config = dict(
    n_head=5,
    head_dim=64,
    init_std_qkv=0.0249,
    optimizer='soap_variant',
    batch_tokens=262144,
    seq_len=1024,
    train_tokens=659900000,
)
Each number is 500 + 40 x the weight over its row's rms, rounded and kept within 0 to 999. Layers, rows and columns count from 0. Numbers have three digits each. The size before them is the row's rms in percent of the matrix's.

# layer 10 MLP down, 320x1920, rms 0.1, rows 35-319, columns 840-879
098:517515490466476451520488506545480519566470591503513439530514508494485498520470563521512470403509512415523466461506494557
096:477504485529516541517516560437530511515469477520516528493464540556570475540468462491511540500497463506534437514514532504
101:497491476537513354562522513435534506584569552526510456603533569495482483464516522517498440513499537486508538477546509511
096:459487470549570517482451460486539548507484533479463463544504505494501583459443535433525486478445499490510474521430519471
095:472554544452505387455472499564516474499488507523475513487508488512489540500531506476548507574494492525501476515497413561
104:475475480428542464468515424490479448512479596524458482461564527500518484523540487484527533535510506496492462504581524515
094:467387505530509471436521457517544484555555526473506488498425523458556474527499460525517550494477512494506511528496455490
096:554558424568558487522479575480522457499443503503461454456497470511488405510543507459558479437539532491408475494476458493
093:515554455565479442435469467469520532514489509566547465462540504539443532533471497518513470501473466501440498471569491470
110:467491518480563540498478464486468546525444400436488477479411475373504539499512550475548491539524480509546557531569497493
098:484508533525477472510488515582538468449533467538482504596523507497501495498509551553562488465464460580550518437515454545
098:495437496532464524510466539512449437538566469460500564557510468553510508450485457505555462564492508536620512499500577507
095:498466506449463510515482477460511442472529550546499529444548516552495476477543448427433560539548423485475455482484524584
098:490420571462409489481463487493524516524507469442489573473460495443495552471490536495503553485487529539485479463504532443
098:478453496502441525511446433500500514437528476436454565488466488547588480532487439466495497454440476449443504402412503461
095:550521540535483494509513536485479474568528488522520530520553485603511499492446541469514459472458620517520541554533477462
098:477516585499459473561459456417554523410546454439539483564476558516547482553505508471523430470557565545517483541508561463
095:472536430543563571537473522488487490431459515526482451522477522458554461496539546576490555449439459476603482575473526505
095:502536499490517523470508518504542568439566465461491483492497542487516497521504492435492525496436490522423561475486525492
102:498513464506602524486530431427499509477527529531516416540475521481511461451501549489586494522537501548580572514530520555
098:480511536457502468489480487434508457530443451466492497475539438454539531491489544499518480629477559514495510511516494489
101:487524510528585478549519503530525575595501497426511536489541564594534483506559490553488417562481540539494499452431515560
098:555530467532513520558529517480476589458513479547484526516465499495468410566511539488495442435406428463476500526472439473
097:452410367464477493484488528535459409529484436434554381470468546484543429539433475436520478470476491496525489500471506493
099:462476469489465566514566495559524499517481468519503467501524534448502506460501418532498559482525446546464515481466514438
096:516563452539485506491511507515509535594452479452442490492424532554505490556455443503517525533490502528478463496437598489
097:516494566442529480493454439412391503528508516505470544517462440499488624536490564539497475489523499504504526529528489475
110:535559463506424406507560453503531542513446546412512563500554478466519538467541512543548510461545552548498475518445514553
096:535530543459476526524410527507570566438493536481487450587483503455489536574463448577518435439544474474522520485525400511
097:449508479519467610433420444513541507543461530570485518476548498440484575508459525496400545484491527514497478515514507463
098:480470514498510518526510531475521537502420487556552484506549546559505535579477509476504497550482525420529529522477522547
100:522475534497493430450525491514453563508503518518430530408525499446533539530507437526383547496516583460434471527471452524
098:459387550491451584502534489562522492570525549501458563471494452517500437441480471522454539445470525512445541460522419461
096:464485464521487501517443490445503533537567508468545532451560482504470477539547551532535519488472499461532517547505578488
099:505537482481479545526430536452473533515522457467503463476537486576525440510417442546464577435484623487512483534456482507
104:523477532500542526455435489492456582544498603541475526535515564528545541478526485565449487553532550468500535467586476509
100:548532554501516482476535481600585522504541388513429572488541527523528470550489526503522473442470526461562441472517449492
094:487493497554522570485470473439474506547514547478480371435526497434491524464522415528572536497532423484522597511571541444
100:499536476403553528543463493522461476513520472497482556485469532398543514519508501581582450447503445534526430503463488450
099:468517517506458539522460497437521528493539499511461451531432490474469483519561515492493486514432520459527468490483520542
100:471439530446460638469519470504428461471503561563431385460497552439513526522485522526497497540444466521551529438500486527
100:530447452408495449573432520540491500523482419479513480489484620503530478581488427524487501475468484483532454512424481503
103:525545511478539426499442501503530486521602557486493529485516447460544496489537493485491426466553560555480522465464462511
097:492556508511513498530468468521492511453401499515508538444521493433535581502493525492487463556557510521549497519483442496
101:451494552490472493492443515519494448493477499475491482529412518572515437485476540453473491485511529498496455520527589466
101:493483509546573458563447480519538507411469428454525500585515491552552554491477572544539470475495489366533461494519549558
103:505431437441509453429490434456466450456467533532493462505476528547547572470454513557550502489451508536433418496533489443
096:530430563530501497547521566478502556503487496490572545528411525493529538471486542545513501537413578504464536559472474508
094:508440568556521553481500499559473505450487592439510390499581475500427489483472509543456489490513494546540550557521568503
093:421547509515522519528521478465527536534506538540504581483478467456506441561514478517478484502515486529428397470543506489
101:474549516498446515413553435499542533425582548492572529553488477527514476564486475496520555449554554493485504497416464518
094:472520517542525443494509479571504506499535427553495536469522514565481505552491486530481490473430460494508519507508500485
100:454532471510517487440494558481485552495549499454537489556499543428567531446476498489422385503542503586529496502437460578
098:519533441457422515518515473528580569453517527514534503528537512494562451494501465540509487477474543397510570453518513481
096:483445442471571479497549433496478439532524530545469559473556519436533537558482474488453542503539473486543549506501491454
108:541530491528446445427537421504465497485516481486513557493533454510457417475509539522426518502510550513472488487537424511
097:484483506501439538527565494464433526508561501509455592519494538439478481488511515532486549520508490434492524514456579514
100:522511489472478497490493513476497505516468453409510477489545495436566515474497466461483462553459402524524463480483544522
102:508519530465534590477538522479547498522488453537524537496483412497473443489474504504531483497579444437486567463502514431
098:475497532493496505468527452481525542466467483483500577546561459502521371582482550482444490558528494482486484458519560547
101:449462525492518533493475491529486438496417594542477526467567538561522505509442520457539525521529522513412410551522558475
099:420466476473554569452557438485510536525510453479453520516441528430552316453493542508420479434509508516517456529469469546
108:475512569437472561505521466456503517435455447471499486487519514388486435502443486439517486463508524520489483490469533465
098:514514538535531589545524507497506511552467523418556403528502533422551444483483512541562482496463470498455508473534536465
097:465534481495456502492515462439532533532513484504482477483486495494499469411470541568537525454472510508489517477485441487
139:421554479461482523523579505545514528586513538514537469467445487538471425546471476561585549545509515488529525522477492526
099:551478523511446526538516472486407463547574501508504454517442493501508548463536544491409439442521536491520506561466524511
098:483504533434556479531525480579493450507498538475476536483445533464573517487469466522512510495498427546552491504549534506
100:499436538424517576504426520594555445581477518530496493537567546527476601460460601467450544507482542472508429512514451536
102:522571505441489507441555439483555499523495488453507514523505506442553484472434504536474535614491459552513472544488502477
098:419452540530440474544448462506491477560525517520480485441509507518477559502459463491558570503542493457475616479498578511
099:534453414487453509533503493530539521582460533501495461499527484475460497463505551507454425452494458501496524523536445505
101:556459493440439482481577442550483472530484570532546555580429488443494548546527432493486459439500525434477477515446449444
097:453478504436509579464411527550476558441442593488454439461519459524426597517476558465396564500536505519517462506497517527
096:501451519584475522482459393543424473469496430527495547492589490557485489445516494493505511487496448475496516542580488538
098:482523479540527520507546537501499472473578553484530494507452470447508521514481480520494484500552548520456515477490471500
102:484479561580499411563500476518524505450556512592459533542420453485474456479552557486560492445532502531463472513500520476
098:491532476506517527572508526566488566519449435485532504526545485439593476489480432512514553488471488465537420576498482487
098:512476427493562475551484373492410435473565490557503534469550505599524487562507475456512475464526494472571514506560480480
098:516551470452544528498504438525498525505536534524536511533465596438576458435523536502469515507418507526524426536488493480
109:518471537504533433498523510514532517513499582579541457548509515470481496520513517422550506518480480540413521447556561530
099:491509558527576543498492560475512501428501488478481481546430471554521527551523495477537554446544488418520506521524484485
101:497526472454483564427460488527513483450572511437494485535505464501565482414475483427470493563471514464442469520433521469
102:520481492504450493523548550477478504553474461430505478470481568515515562484480473497487511510495467569547554529498468527
099:547495534501523501499487535536476411521499469518537522515479565647437501539493534590427547506496486556393529506466451445
107:515477480478493509494464395535513471517463486517598528488445404521462489500476454499488525553497493518581529526419489492
102:461515497566494417541537557525425515528438518528524514541550475512480510489517521485475509545524519523491514505535506455
098:501463428570467524460555455511470456516378501481502555461448486521521551476505476440454509465496469514487502454480450577
098:502439514446485491522414490531523478544472522534502521484559490521504513515512524471424540433547544496513480526588541467
098:473438547555516457453448493486521511560416520586499440464423500455454513511534492473488518463534466525529454571522496486
182:570443543513524439503475513473497481484548497508471569476464487509501550469607498520497465470531495505501551472512481508
097:504533475463457520413396505477543551486553571483557454495547455473505531500494465567454424571568448522468477497547426522
099:506505530472521446462534493536537544505475465465593538497520467543532551485515460515471523515545391561496487595474599486
103:466495595508582571531492483468584479510483478435532507545507525479558456459454509478535448467552637490518464515518499531
100:480458471447461559544531501513550538508523512453517383410464475422467494473535425466496521555501530496445484532482566514
096:567464476532558487531542512469506462474439484514500394468512511471497598508492487497514515463523507455568436507503527503
094:523407532505486499485491533542447465458458492367430475445457504508493503458473503476495474544466508588578521468512535498
103:565484540543421515523474555508420576490511478489550441458506534448537488525558495465459512498489579580532497545509535520
097:535531542530460486433480556537506464457465532494556490474491515505490575487490527507507557531529516534469488460526459453
100:490485479524519510436537508444501479499395445509535519514489561516557453484490517545523402487527507510574518533474498573
102:542465510511500474480465569524451458539569502583598530469567487546477462482546489487449468478483501487467527469518471501
098:488511488468457462444553441483445488431509507553517503443449592480434497507468506475532551533567553554537484516485529494
097:437449475464469514477445521572492550481509444496556517520461534524520486440460552572521545537455538467392505477465487458
097:425516472460518538480460520511533520491485543532470559480546530478456571554504504500460484492432468415448480473556501494
099:543470498484487548467478481474582565528503420555511493458427482485507569518504473547448494460555492535479498528534494470
100:463519494556490528464460521536486505504500541471472441544467448574491476440511476535510525493459521480547549454498500567
099:564482553438483464513491488528599466492486490486542561502420490415519442452481506479523474439541466504509459461559472475
096:499420483507507489502472520453574488490498462528470491513492447487509439535526463457473501478516459413459525548536476504
099:557447506474502476485510533527490588526450477472518544530552466393486525505546551511461469478498471487551499531501534544
101:485540470492507525500517554449456497498438512464520497393487514479473598517480585547516450389504458458492475520522463530
096:514525455494536546499439406453500526512499525469550543523526523493492576523478559505569465386503491526509471494534490496
101:511500485475492450501511550484512541517504504500552522546524521619499585499527517487437486422525446530529613487471480545
099:513558512513482501446500481462524520444528472469498501497496515519475665424432523528544541472481518456561531469558519529
100:479498546434473546547473479452442543498442513477488535556498517548498430558480472505507476460517517475509515508551533443
098:487508445462465469518487565460472458567475461540485535462507542545510537471500492431458468461472478510489480510533515457
098:538515464479440423454452457477516437466505435511524453448499529474453537529510472500455485523501510558447522507472481539
096:521562506465503498533478517440522544523468460466454524488502546541524546535486479463463413510465533493519524508534471483
099:525501502490525507510587481528485469524465485486497528515523519536468557525515452497515489409520439510531465483484558522
099:485527462427552446493468469462558515508538541512525481467451504436495535508536471502452514464486587604466441528437494492
098:509524443577434497523533473524462442493559423456467511548513462542506527475508515461461494488538530555548492449563459526
096:490455510497514576539466430532561550537536537451542560515540524517558431500468566537527514489441455527455537474489438526
100:534524566486504538481496510502504429500583476485495528537500421494519535433484494432485512477573532559473415460507539495
095:511471495454434526516412492533516445548503503542482436529448527590467498475458516495474468531499422439497522490506491469
097:556467458479541498490525496513535527490505547483504454536535453576470537435483446490531523563530497521512487475495556503
092:550552485465484502415557482535476546521561552530431553592483468585518461489504535537447502526521524498495485557502522538
130:482572510511545540467489507497488500553505494456616528434457466444448511485484479527492571517497437525485430590487437416
095:474489496500476473478505581546496488504590507508481454405448511484422475435501503510563473505514539497509453435460463530
095:453447468430484529544524479509433478483522584505521563538538466540482505542469493446427458507497567473501524497471445501
097:558466500540513439517518494586474457478494428583494474533513441479549467430441480455502500536474484544544443561538460565
095:510589491444553654481542573518543495474512490509443570498455503580507497498518549444494442444481508442529499492462534533
099:492546477446547461586494501513527487570500425473513464568482559537540478475538530506571569446517456465483525556528567594
096:485499547495479521543536474564500532508503542535467527500580546587470546504453456549478474484456442455524483569461576476
096:501542620469501504508446515542509550504560471528511509478406464474524526481527432538485464455546548513498497568508433507
100:454459516548467490517507510545513506530392500415535430467519476567532566463442504504478596555478483433478529479505564470
098:548502530547533506536519530507548545473474554495421581485506527460516523567547571511513497508485582514522401579542457581
103:490466521483522487448491516452520539524517522501523507523463503551544526523486493496491537510457552511437517461536471489
099:540523461503503511474560495458487465504548553602505432516529530426573505477535417505527405461468490475533511538494493463
101:510538486503524456562512476509508502512424501458561488576516496413621596472506529509533560462492421442565535517519450429
094:488462525511559505410502460622544446506486511504510456490498545587562454470432516518511468486487474462506502506543570450
093:488505554452569512490485421466455488530398475528532505505468498462496410506459572537492519502425514527492499442505478486
135:664479547475535466543460555540486418471420438518479525442500517518466592503651518519508483466456460469473577421461494532
096:549531469525507539451514504447447410492541506541491520482578466483398544527442476514517496544475570519499536464484491445
101:483462549476478506538522519520493392497456507548446477531513458421470566471527450453521449452446489495491456491502523561
101:570523441506527558513592488497402483407471527497441594476468480499456464505510452544480498540539555481505467474514510475
098:543490540456418439495478514543508501442491489522577445473559481532572475525439511505528517458549490466442462599617433497
100:505548478500507558477549487510555516523517488472480487463445554513513502520465537575491512435454488507475546497447510492
100:548516406494475513550550544506505529480534526427471523581444402587485500523518474524513503500546500480483429523454417418
093:498476510468516448464461481489490490450546469486486593450535474532543512556451516528465490547537415500496463545536464535
099:514505468506564479537520524450549516515489516479487473473449541478578490468494447519503529554456492493508586451459503483
099:505445444597516530523525549478470476398497549499418446520497422479537439511534472528464552571489472463526499491482527557
135:497493537508450459489476446549529423531525532470490476508482437549532542521531465483555536469518489491506464478538415543
095:515488547467513519511404524543567556484529486495473492536581528552480531479464405504538471538452507491531443547495531517
098:515507523459543475491541521465512523443449527467524451523537490497496565504463407438498464504526469533500464513537495543
103:458498523523503438454489527479501506491561519526543544549520502535512542534503495551485430545475421487468529466550511543
094:477437468482537513490458442459471507494393567448511555551514500603534547486480547530606481533503423541492539522497447464
098:516485487506474506514490490567505562538528480543438517514499497530511473559451552543517490500526518524576506458435534504
099:507473423483544467497477559459475476514491507502475443557464527502483501458490487490472502460453495452416522497535503497
096:504422518534471497498447462463565581551469481461496467476441455519453585508421500428610486481464466460463477513466479531
102:525519507480496483470442435540557567571547493459611590515535436467451432519580518524550474516518461499449530543455530521
102:570455449510528445528524529520487482446486464548511532452517508459522499529538487485511541482542502470558494484584470475
098:490583529490563508505402499535497486534510523465484493587429519552422409525518478528483484502468540537493492503475473493
099:467498570489475506532489431509487420429479448524502456539555511498475532486573495541458504447399481523489540500621467585
097:493554492425544448458459480489530478391492465522487421533519454502512445540436472534552470509546441478440466488495510509
098:508491561451488479532512539459519547536477501469486604554529509505493442517517488498564505493585596476503549496461501443
099:449539539459464514518475479425472550517481509429546462467467516443539489502493486496510528446518494474495549482461546534
092:522460375426455508500441583480536538533529479540514445504525515514551447485474445438474491437484502520469515504491463551
101:467505521526493532586370507477499492481516523570501604458487471523507523534486429464506430486506402488488447468534469541
098:496442490531482499505557552551526513436503563531485524483478468500499464511575466512473501516577438499526527517449488487
097:564552463475552412449464473458552447493488553439464532488533487559506526479522450480458503488456455512570566523423403529
104:542436496521526545529528452486472463479498486476548513487519526488570543435493523523536532452463515469563547527489539466
097:471499501525551503495429492517494472577440457539507577508474490526526516480471460453539433495523483501484592504434529505
106:450516501483552582498447462420498473555432453461449494519489504418547451477563482448597454453475488519502410518560544445
098:558498451509520558507600463459468522395467477518588495431486485552484602555542521523469469497567457523477507430556451511
105:476438548579460556437499428478465444517508497591473574471522469509521490480525519510530437472454536470578470526496477455
101:450529478514458510499498516492522517524506481400514556519524488468514525506440517513487510437459480487557481504566516479
098:555498421523522389504589475451459510499508518508542470479542523492553502481587510475437537457512535508485480471441476544
101:412549490482473532452480530511485571497515485508543578472516523544549478544450508508469548597433504509557481463528528562
095:551528463518524580497491510482531524517459549542503362482576522548474530483500548581489546542527532514541526522548485423
102:536497559506550513503524558488470516484496461557489538399431536470468472487459510573472436558538531620499551524515546424
099:435513500531495521492516461468483456410465498504486493528439477473521430538511523486536525521498516419515535494566480464
101:500507517520515459520483534487500463516475520502440457493455492544487459483524513484503508548507437579541449472460441517
099:540558531541523514476488549513483438508528498453499511504518522462531428565462516582455473405472470433562500468528447400
097:482441553439551423557548496563496549544494482494569490487530459429475521487489520485542445496541490560513491481451508520
098:436463576480557515478482513515497485463478548440536530461415527537440494474531541509549544490513522499453531509482527538
100:537475459519553496518512436507453503503488494555522414481512482503521522490486452507510477471507449490499481517509501445
095:490548528589449515480526466508530457527575486486476522515557504515503533522466515503573494575526552457509505444485463494
097:516530579441485546541501498496512453573451498494489476532483535501500537466530464565505453558497553497550509521514563519
093:509446503454529469454461501550519388556426454535548493483505450561508503534567492499545516470458441521436497501456529524
110:503459465502520527522497386539510533519504550512504502464509494556449540525447403462457548454541508539462468478487477516
094:461454507467469491506507477471481545460526493493555534485506520519531493493456546394499542463473474501519563534540453526
101:493499470460418451504535524497501547510470526496468519450487509491524503485514525449454532526366569529523451536552537469
096:528563450510457441539521473497435491458468441514546507464511530518468460549479498466451518512469507505578534508519507482
103:452530480437455557482469457528503493491538501538462484426454453501470454463451480501583469487582529442460546470462515519
096:521568609486505509541433462522461609476457501484457470452459531489562504515515509494484484460407493520512508507501506469
098:563476491442474509451475460483555509534534532508491435507559514585507445439529443560485520556530433521492468563596479460
101:503453456551561474548446541452492563523508451527480469398591461427459514493432457486491550426531487477497488529457484469
099:554476572560567531479568533457547478455525546452435494497533505460516500550467532463572568531455452477491509520462521521
095:462515527506495517558548493507523557435525492502485579581416541476507520514496458477510536511593505466487484475479558512
096:491490537498491526477487455494490496495507580430509515420503503496505507510543499424476515568517555451437555449500606575
097:470446464494483496517553528450494466475543539485556488399472486495531434501511510587445498510514571423531457543515457552
107:473447453537463542517485548556493555421482512557457464529514465549564526513534521502467482466511560490499472572476484559
100:508486438477500500515431510497488517568473438547506426423501524554504438493490504518500517491374537493455514586574520621
095:510508453520522466515519445487497530451548544466542530513483459478499450514542537553419492562580469514542518562503405653
098:519484530489572551537507529505517506459464516497502485498518514599515521525467450474526565434456483489506530491463562464
101:520493461476508478461449512484547468451546529531503537526455547497503490469548496501487566519549593528521523483516542513
102:476494568529500517551524493467530436504519508548506458490487479495468586497474500537528540424533450538587533514534447562
100:508485442483500476535596483509479448530489522504524506516495554407555552448517458497473472484532422479540571447519562454
096:541440520510493489423417539501534434532488539532511492493441515486595454481462546441506544452420495459493477464539574595
131:520510558536553476406427515474488432496495532473519511471472513543528537481600498416561521486516473495460521449524535481
101:555452483518493499500577497550532500448525459573471530498504465475517403482498489497517546587443463437492565486485501484
097:545509477499508423461493516525514505568471567466539621460463482550491460499537523522467488510552482551440521555472452525
098:442486551443472508508467430467488573500466547548547458436534539520506503494492456508523522517519524578509524502562475461
093:481419515523467504524485504507482477542543462532483581440449486478444504547493472465560491563431520516482558497471544517
095:502490396490504549435520563460534503420471439501550445477548444450453434477562515530462542524506495565453464516459503464
096:540521489469472481481571536489507480496605506502519497456516527531541393437547554531457406497541524472494516534469542430
100:489567501497434562547468515511538554463440433520534448465491526392505507485452537471539507515444475514580480587471547570
098:422538534521498500441446497488507468486513482490562531477454559482485479542460494562428491471506561472530507480507450453
096:489469507520511517442516543484505450466548473460517544537527577459573498497526487547471506571493550509522443523518477524
097:483425547511530531500578540416499463493526464493527501446395533481517415463478506471444455510470471562497499433435484495
097:507456515412494430517507597483580439583484494439455517486511569508416538460495491551534480511484454527465533497590541509
099:557452478478572574599529577422469505412536544541491529529526470512572576514530584438542521506471458464544517420550508534
095:531509554454465516512520535522454499443600455570576511495521575493441496519470465491451530452589572522434520474476462479
099:505481477471493503438486442484471482469575540575504574553420512520463502518469469473491500493515561463455446488482479458
096:536581455476522487473535580501471583477510515488438434477535507564512527538487534492564514582515529546501555548529486531
103:527467480478463493483535561470474507560487515526492520575497506489485523465503556497486458577579491548438525511472477460
095:503522470579499503456522517487563585489533543472547528598444529471477472510440495564439503554536477479501538493481401522
101:581421499521526592507503491565489520479481471557556439478485484533478519495462462523525498525508578539572519467533454509
096:515539447530508504517487520551557551512584506514457434508491554516484500473473498505455442501511511500441559516493529526
096:491514501571508448534477471533532577583437569494552579541528538439483496530517492461563485451475481440517475448462472467
103:463452514551461526488391519529473518508554509433500509503485508480579550498506534458494517479464447515587545474509470497
097:542507513511596426532533477461493508506528516436517508504534529493493505534514515466466522527576556511431445529517486513
099:472573430486522510456474533524432481437548492450514492453558495474452453452590502570493462455519493496540520530521461481
099:491489519497529494486511549526611498483486404518445579528535455494442504497506501532517402443468558484508422539505460516
098:438544495582508475521511513452500544493439442499485406534548534475536510437518505477475517515499442440617514469517450476
095:470506555518555467497542386539435480514490406579506450526453459494484589500531540588438494525487499414483402526504513528
098:493505536493465446585402529471504491420481506575484531526453486464534407494448528435488446518472431532487477554517494446
099:446476494491518522447446526494447523476474453464536447510509474494463529491590523572500517501494525474489442464491487495
103:455545524535480551496383572502543471468479430480487465516562470510568518488430541519608612518580507535518477505520524445
094:496521554480446578488563507486545459490460518510416485448524497561512475493512481528556526511489493461544436601500482555
102:557476493522472490481442500415529488512543458465462454421463496468440511474595475442564446496474449546512497466486511502
099:525499522503518519549512505523450473506443440520443531444472466467482463476428478500455593481467518517504526425495517457
095:459581500541485479530522535476539497492604563540548530449500493622443501488466494499467529463513521534588468543449468521
096:481442547487464513477460505535499469590449478457517449551481459491543592483469472538578554608506527564535509481451607496
096:503446517516508519509549511457537528468447568633492423533500470510462432525581502460508466515504517525552499460542504480
099:520564543507493477473429465537454439551532564531495446542488521551509540495565514474470507567503504386522530464599493507
095:517459498512513538467479518508485524471540395557510500575512519467520534445519477453498542460556507511460534520496551475
098:550557513539467467529432481566495501566509466537546539518508559537578458460501488503570507453443534462487508484487440488
102:495461462549540485502453470559505539472643494513507476481511473483472543523502507428487498503493471566483548530420509518
102:544576386490537631512579476468494480523440508474558544427504509457575604471464469482504445571504532487468397496438489489
098:540457498481431549472421483492494517477533487518501446591453530543548531496441494429477506529539534513448487519609554573
093:477482501596545490512435483480504471554566504505591443469422493473478535500498512541513572425458515485425536526475488449
094:462451495508569485502541556558520443549500445555535512514465608516451446530467531473404485532468460532544514571538471508
096:526539609501451491504485567495472535511430427499516457508525509499467475511501491511515424474508505512490460487530571485
094:485484494459513517467433514475506353577495466430500540504561506469449521459463511491484485559451551459529460509398549421
124:480539559461545508540511520517500571489457579500492460563497537488540543454466525504515508434494515532548523496464469509
110:500514494516548483449505507490473508490561438508459497535519470475565483500519489455517470452522541532471505431455447524
098:537542507472607463523471521545511424507630499480606480490488536549558440509552546488511545428431538514491492489461433561
099:476549419516498470531517500525505571555454472428449534508489486456448505487518568597543534522504499431512587541506462460
098:484517488553408618509470505450521540510556620482526512491477534420506447489421534464456515519510492455590576509445528477
101:516485542575515492462492513436547459491514416553466477533388504496521493472548558507467524442467498510520489495444496545
096:501495497523571512509533437534414450499503493501459495508505477470443427551495494479568562416544549513494460519504543431
096:473496466500458498551562510537456555448506477551528438486428468462471477495537497479464521493494423453506526464554504556
097:477527527481585436450454534461514555548496497464492551545498496453509502495460467502495480516453419517477528477479457476
099:570572465464457535492477531458616524415568430532499507554530455559439451443473510463511600474542567544474440560531473502
104:497536502488428509477505503500428502479513535439510559490541555461483423482501464501513395465486462465610523475492510563
097:533465509495527523439496501509497529494468467440497483527476537473490507487518518490541544502497508535517524474509499517
099:495470516516481546523551525397575491413476495542483482476497472500421511513548476489479544473508532488521538595440487476
096:490528561538479467457504545490486513546482487565486581492411493483532572535531464503536464537546546554502520485496474529
095:505486529458553528430462479418512506484437461510480574484482477521595503446540503580509503400528479462522417566527531521
096:493519525485462521512594489507525477526486515509499551474531504537510567480490539486524508462556492492498485580446525510
099:506477545463500500504523498491448551504536490541490456538487509491519506488484481480521520489472465446503495504547558547
100:544520547493490550465472452512497494446520492526514519523475467518533533527546515492471438599501527504516506545571504450
098:459402498432528526555505565521499455510473562499435510537628531459485518548482456490448528547506547442494508531529498521
103:495484512563466561489533467469514435484499456525539537477535499565536434490544532506425567577497489526457565509518457522
095:565423450509502499488430514531487597454566471491573494429548506537556502505507510470494545426549522476453522494507517535
097:521515447542467505505557516476470386464439488525524479539516423503455459499426487557451539512496537503525481486522522540
098:456574459525553599425499507493502463494472575490473519505471509488509452473479521464502518565590519507520514512567444487
101:542520552522475452493450476451463573504471472489595565509528535482488522515475471493470481523503503504488519501574539562
102:506563564506455467613515492517509481458472456496505540464474483508499503412535543433580528513518538513434527521513491490
101:502503520496482450469503499415484517519472517465539562512515476567539512507530481467483528504446509476453474514491490451
096:490494547484493481484549574526524499559457595503483463506453544524518478474451489473510476427493498525514513509455478476
100:550480456543568536508547511504500506570545381323490470519517540381467494523527474467530459528470491501434497523558506535
094:492427588474492529439576517547426461503495506419535438465487497448510551544522477489522439539546480525573506447469492437
095:461525492545504508462485545546466498536481451478520515498479493455517436540482508561462520550457545498553555483449498580
095:514462493519509547558511581501499545524458526469529468508403462511498537491481500533519487551485522491472466493518574493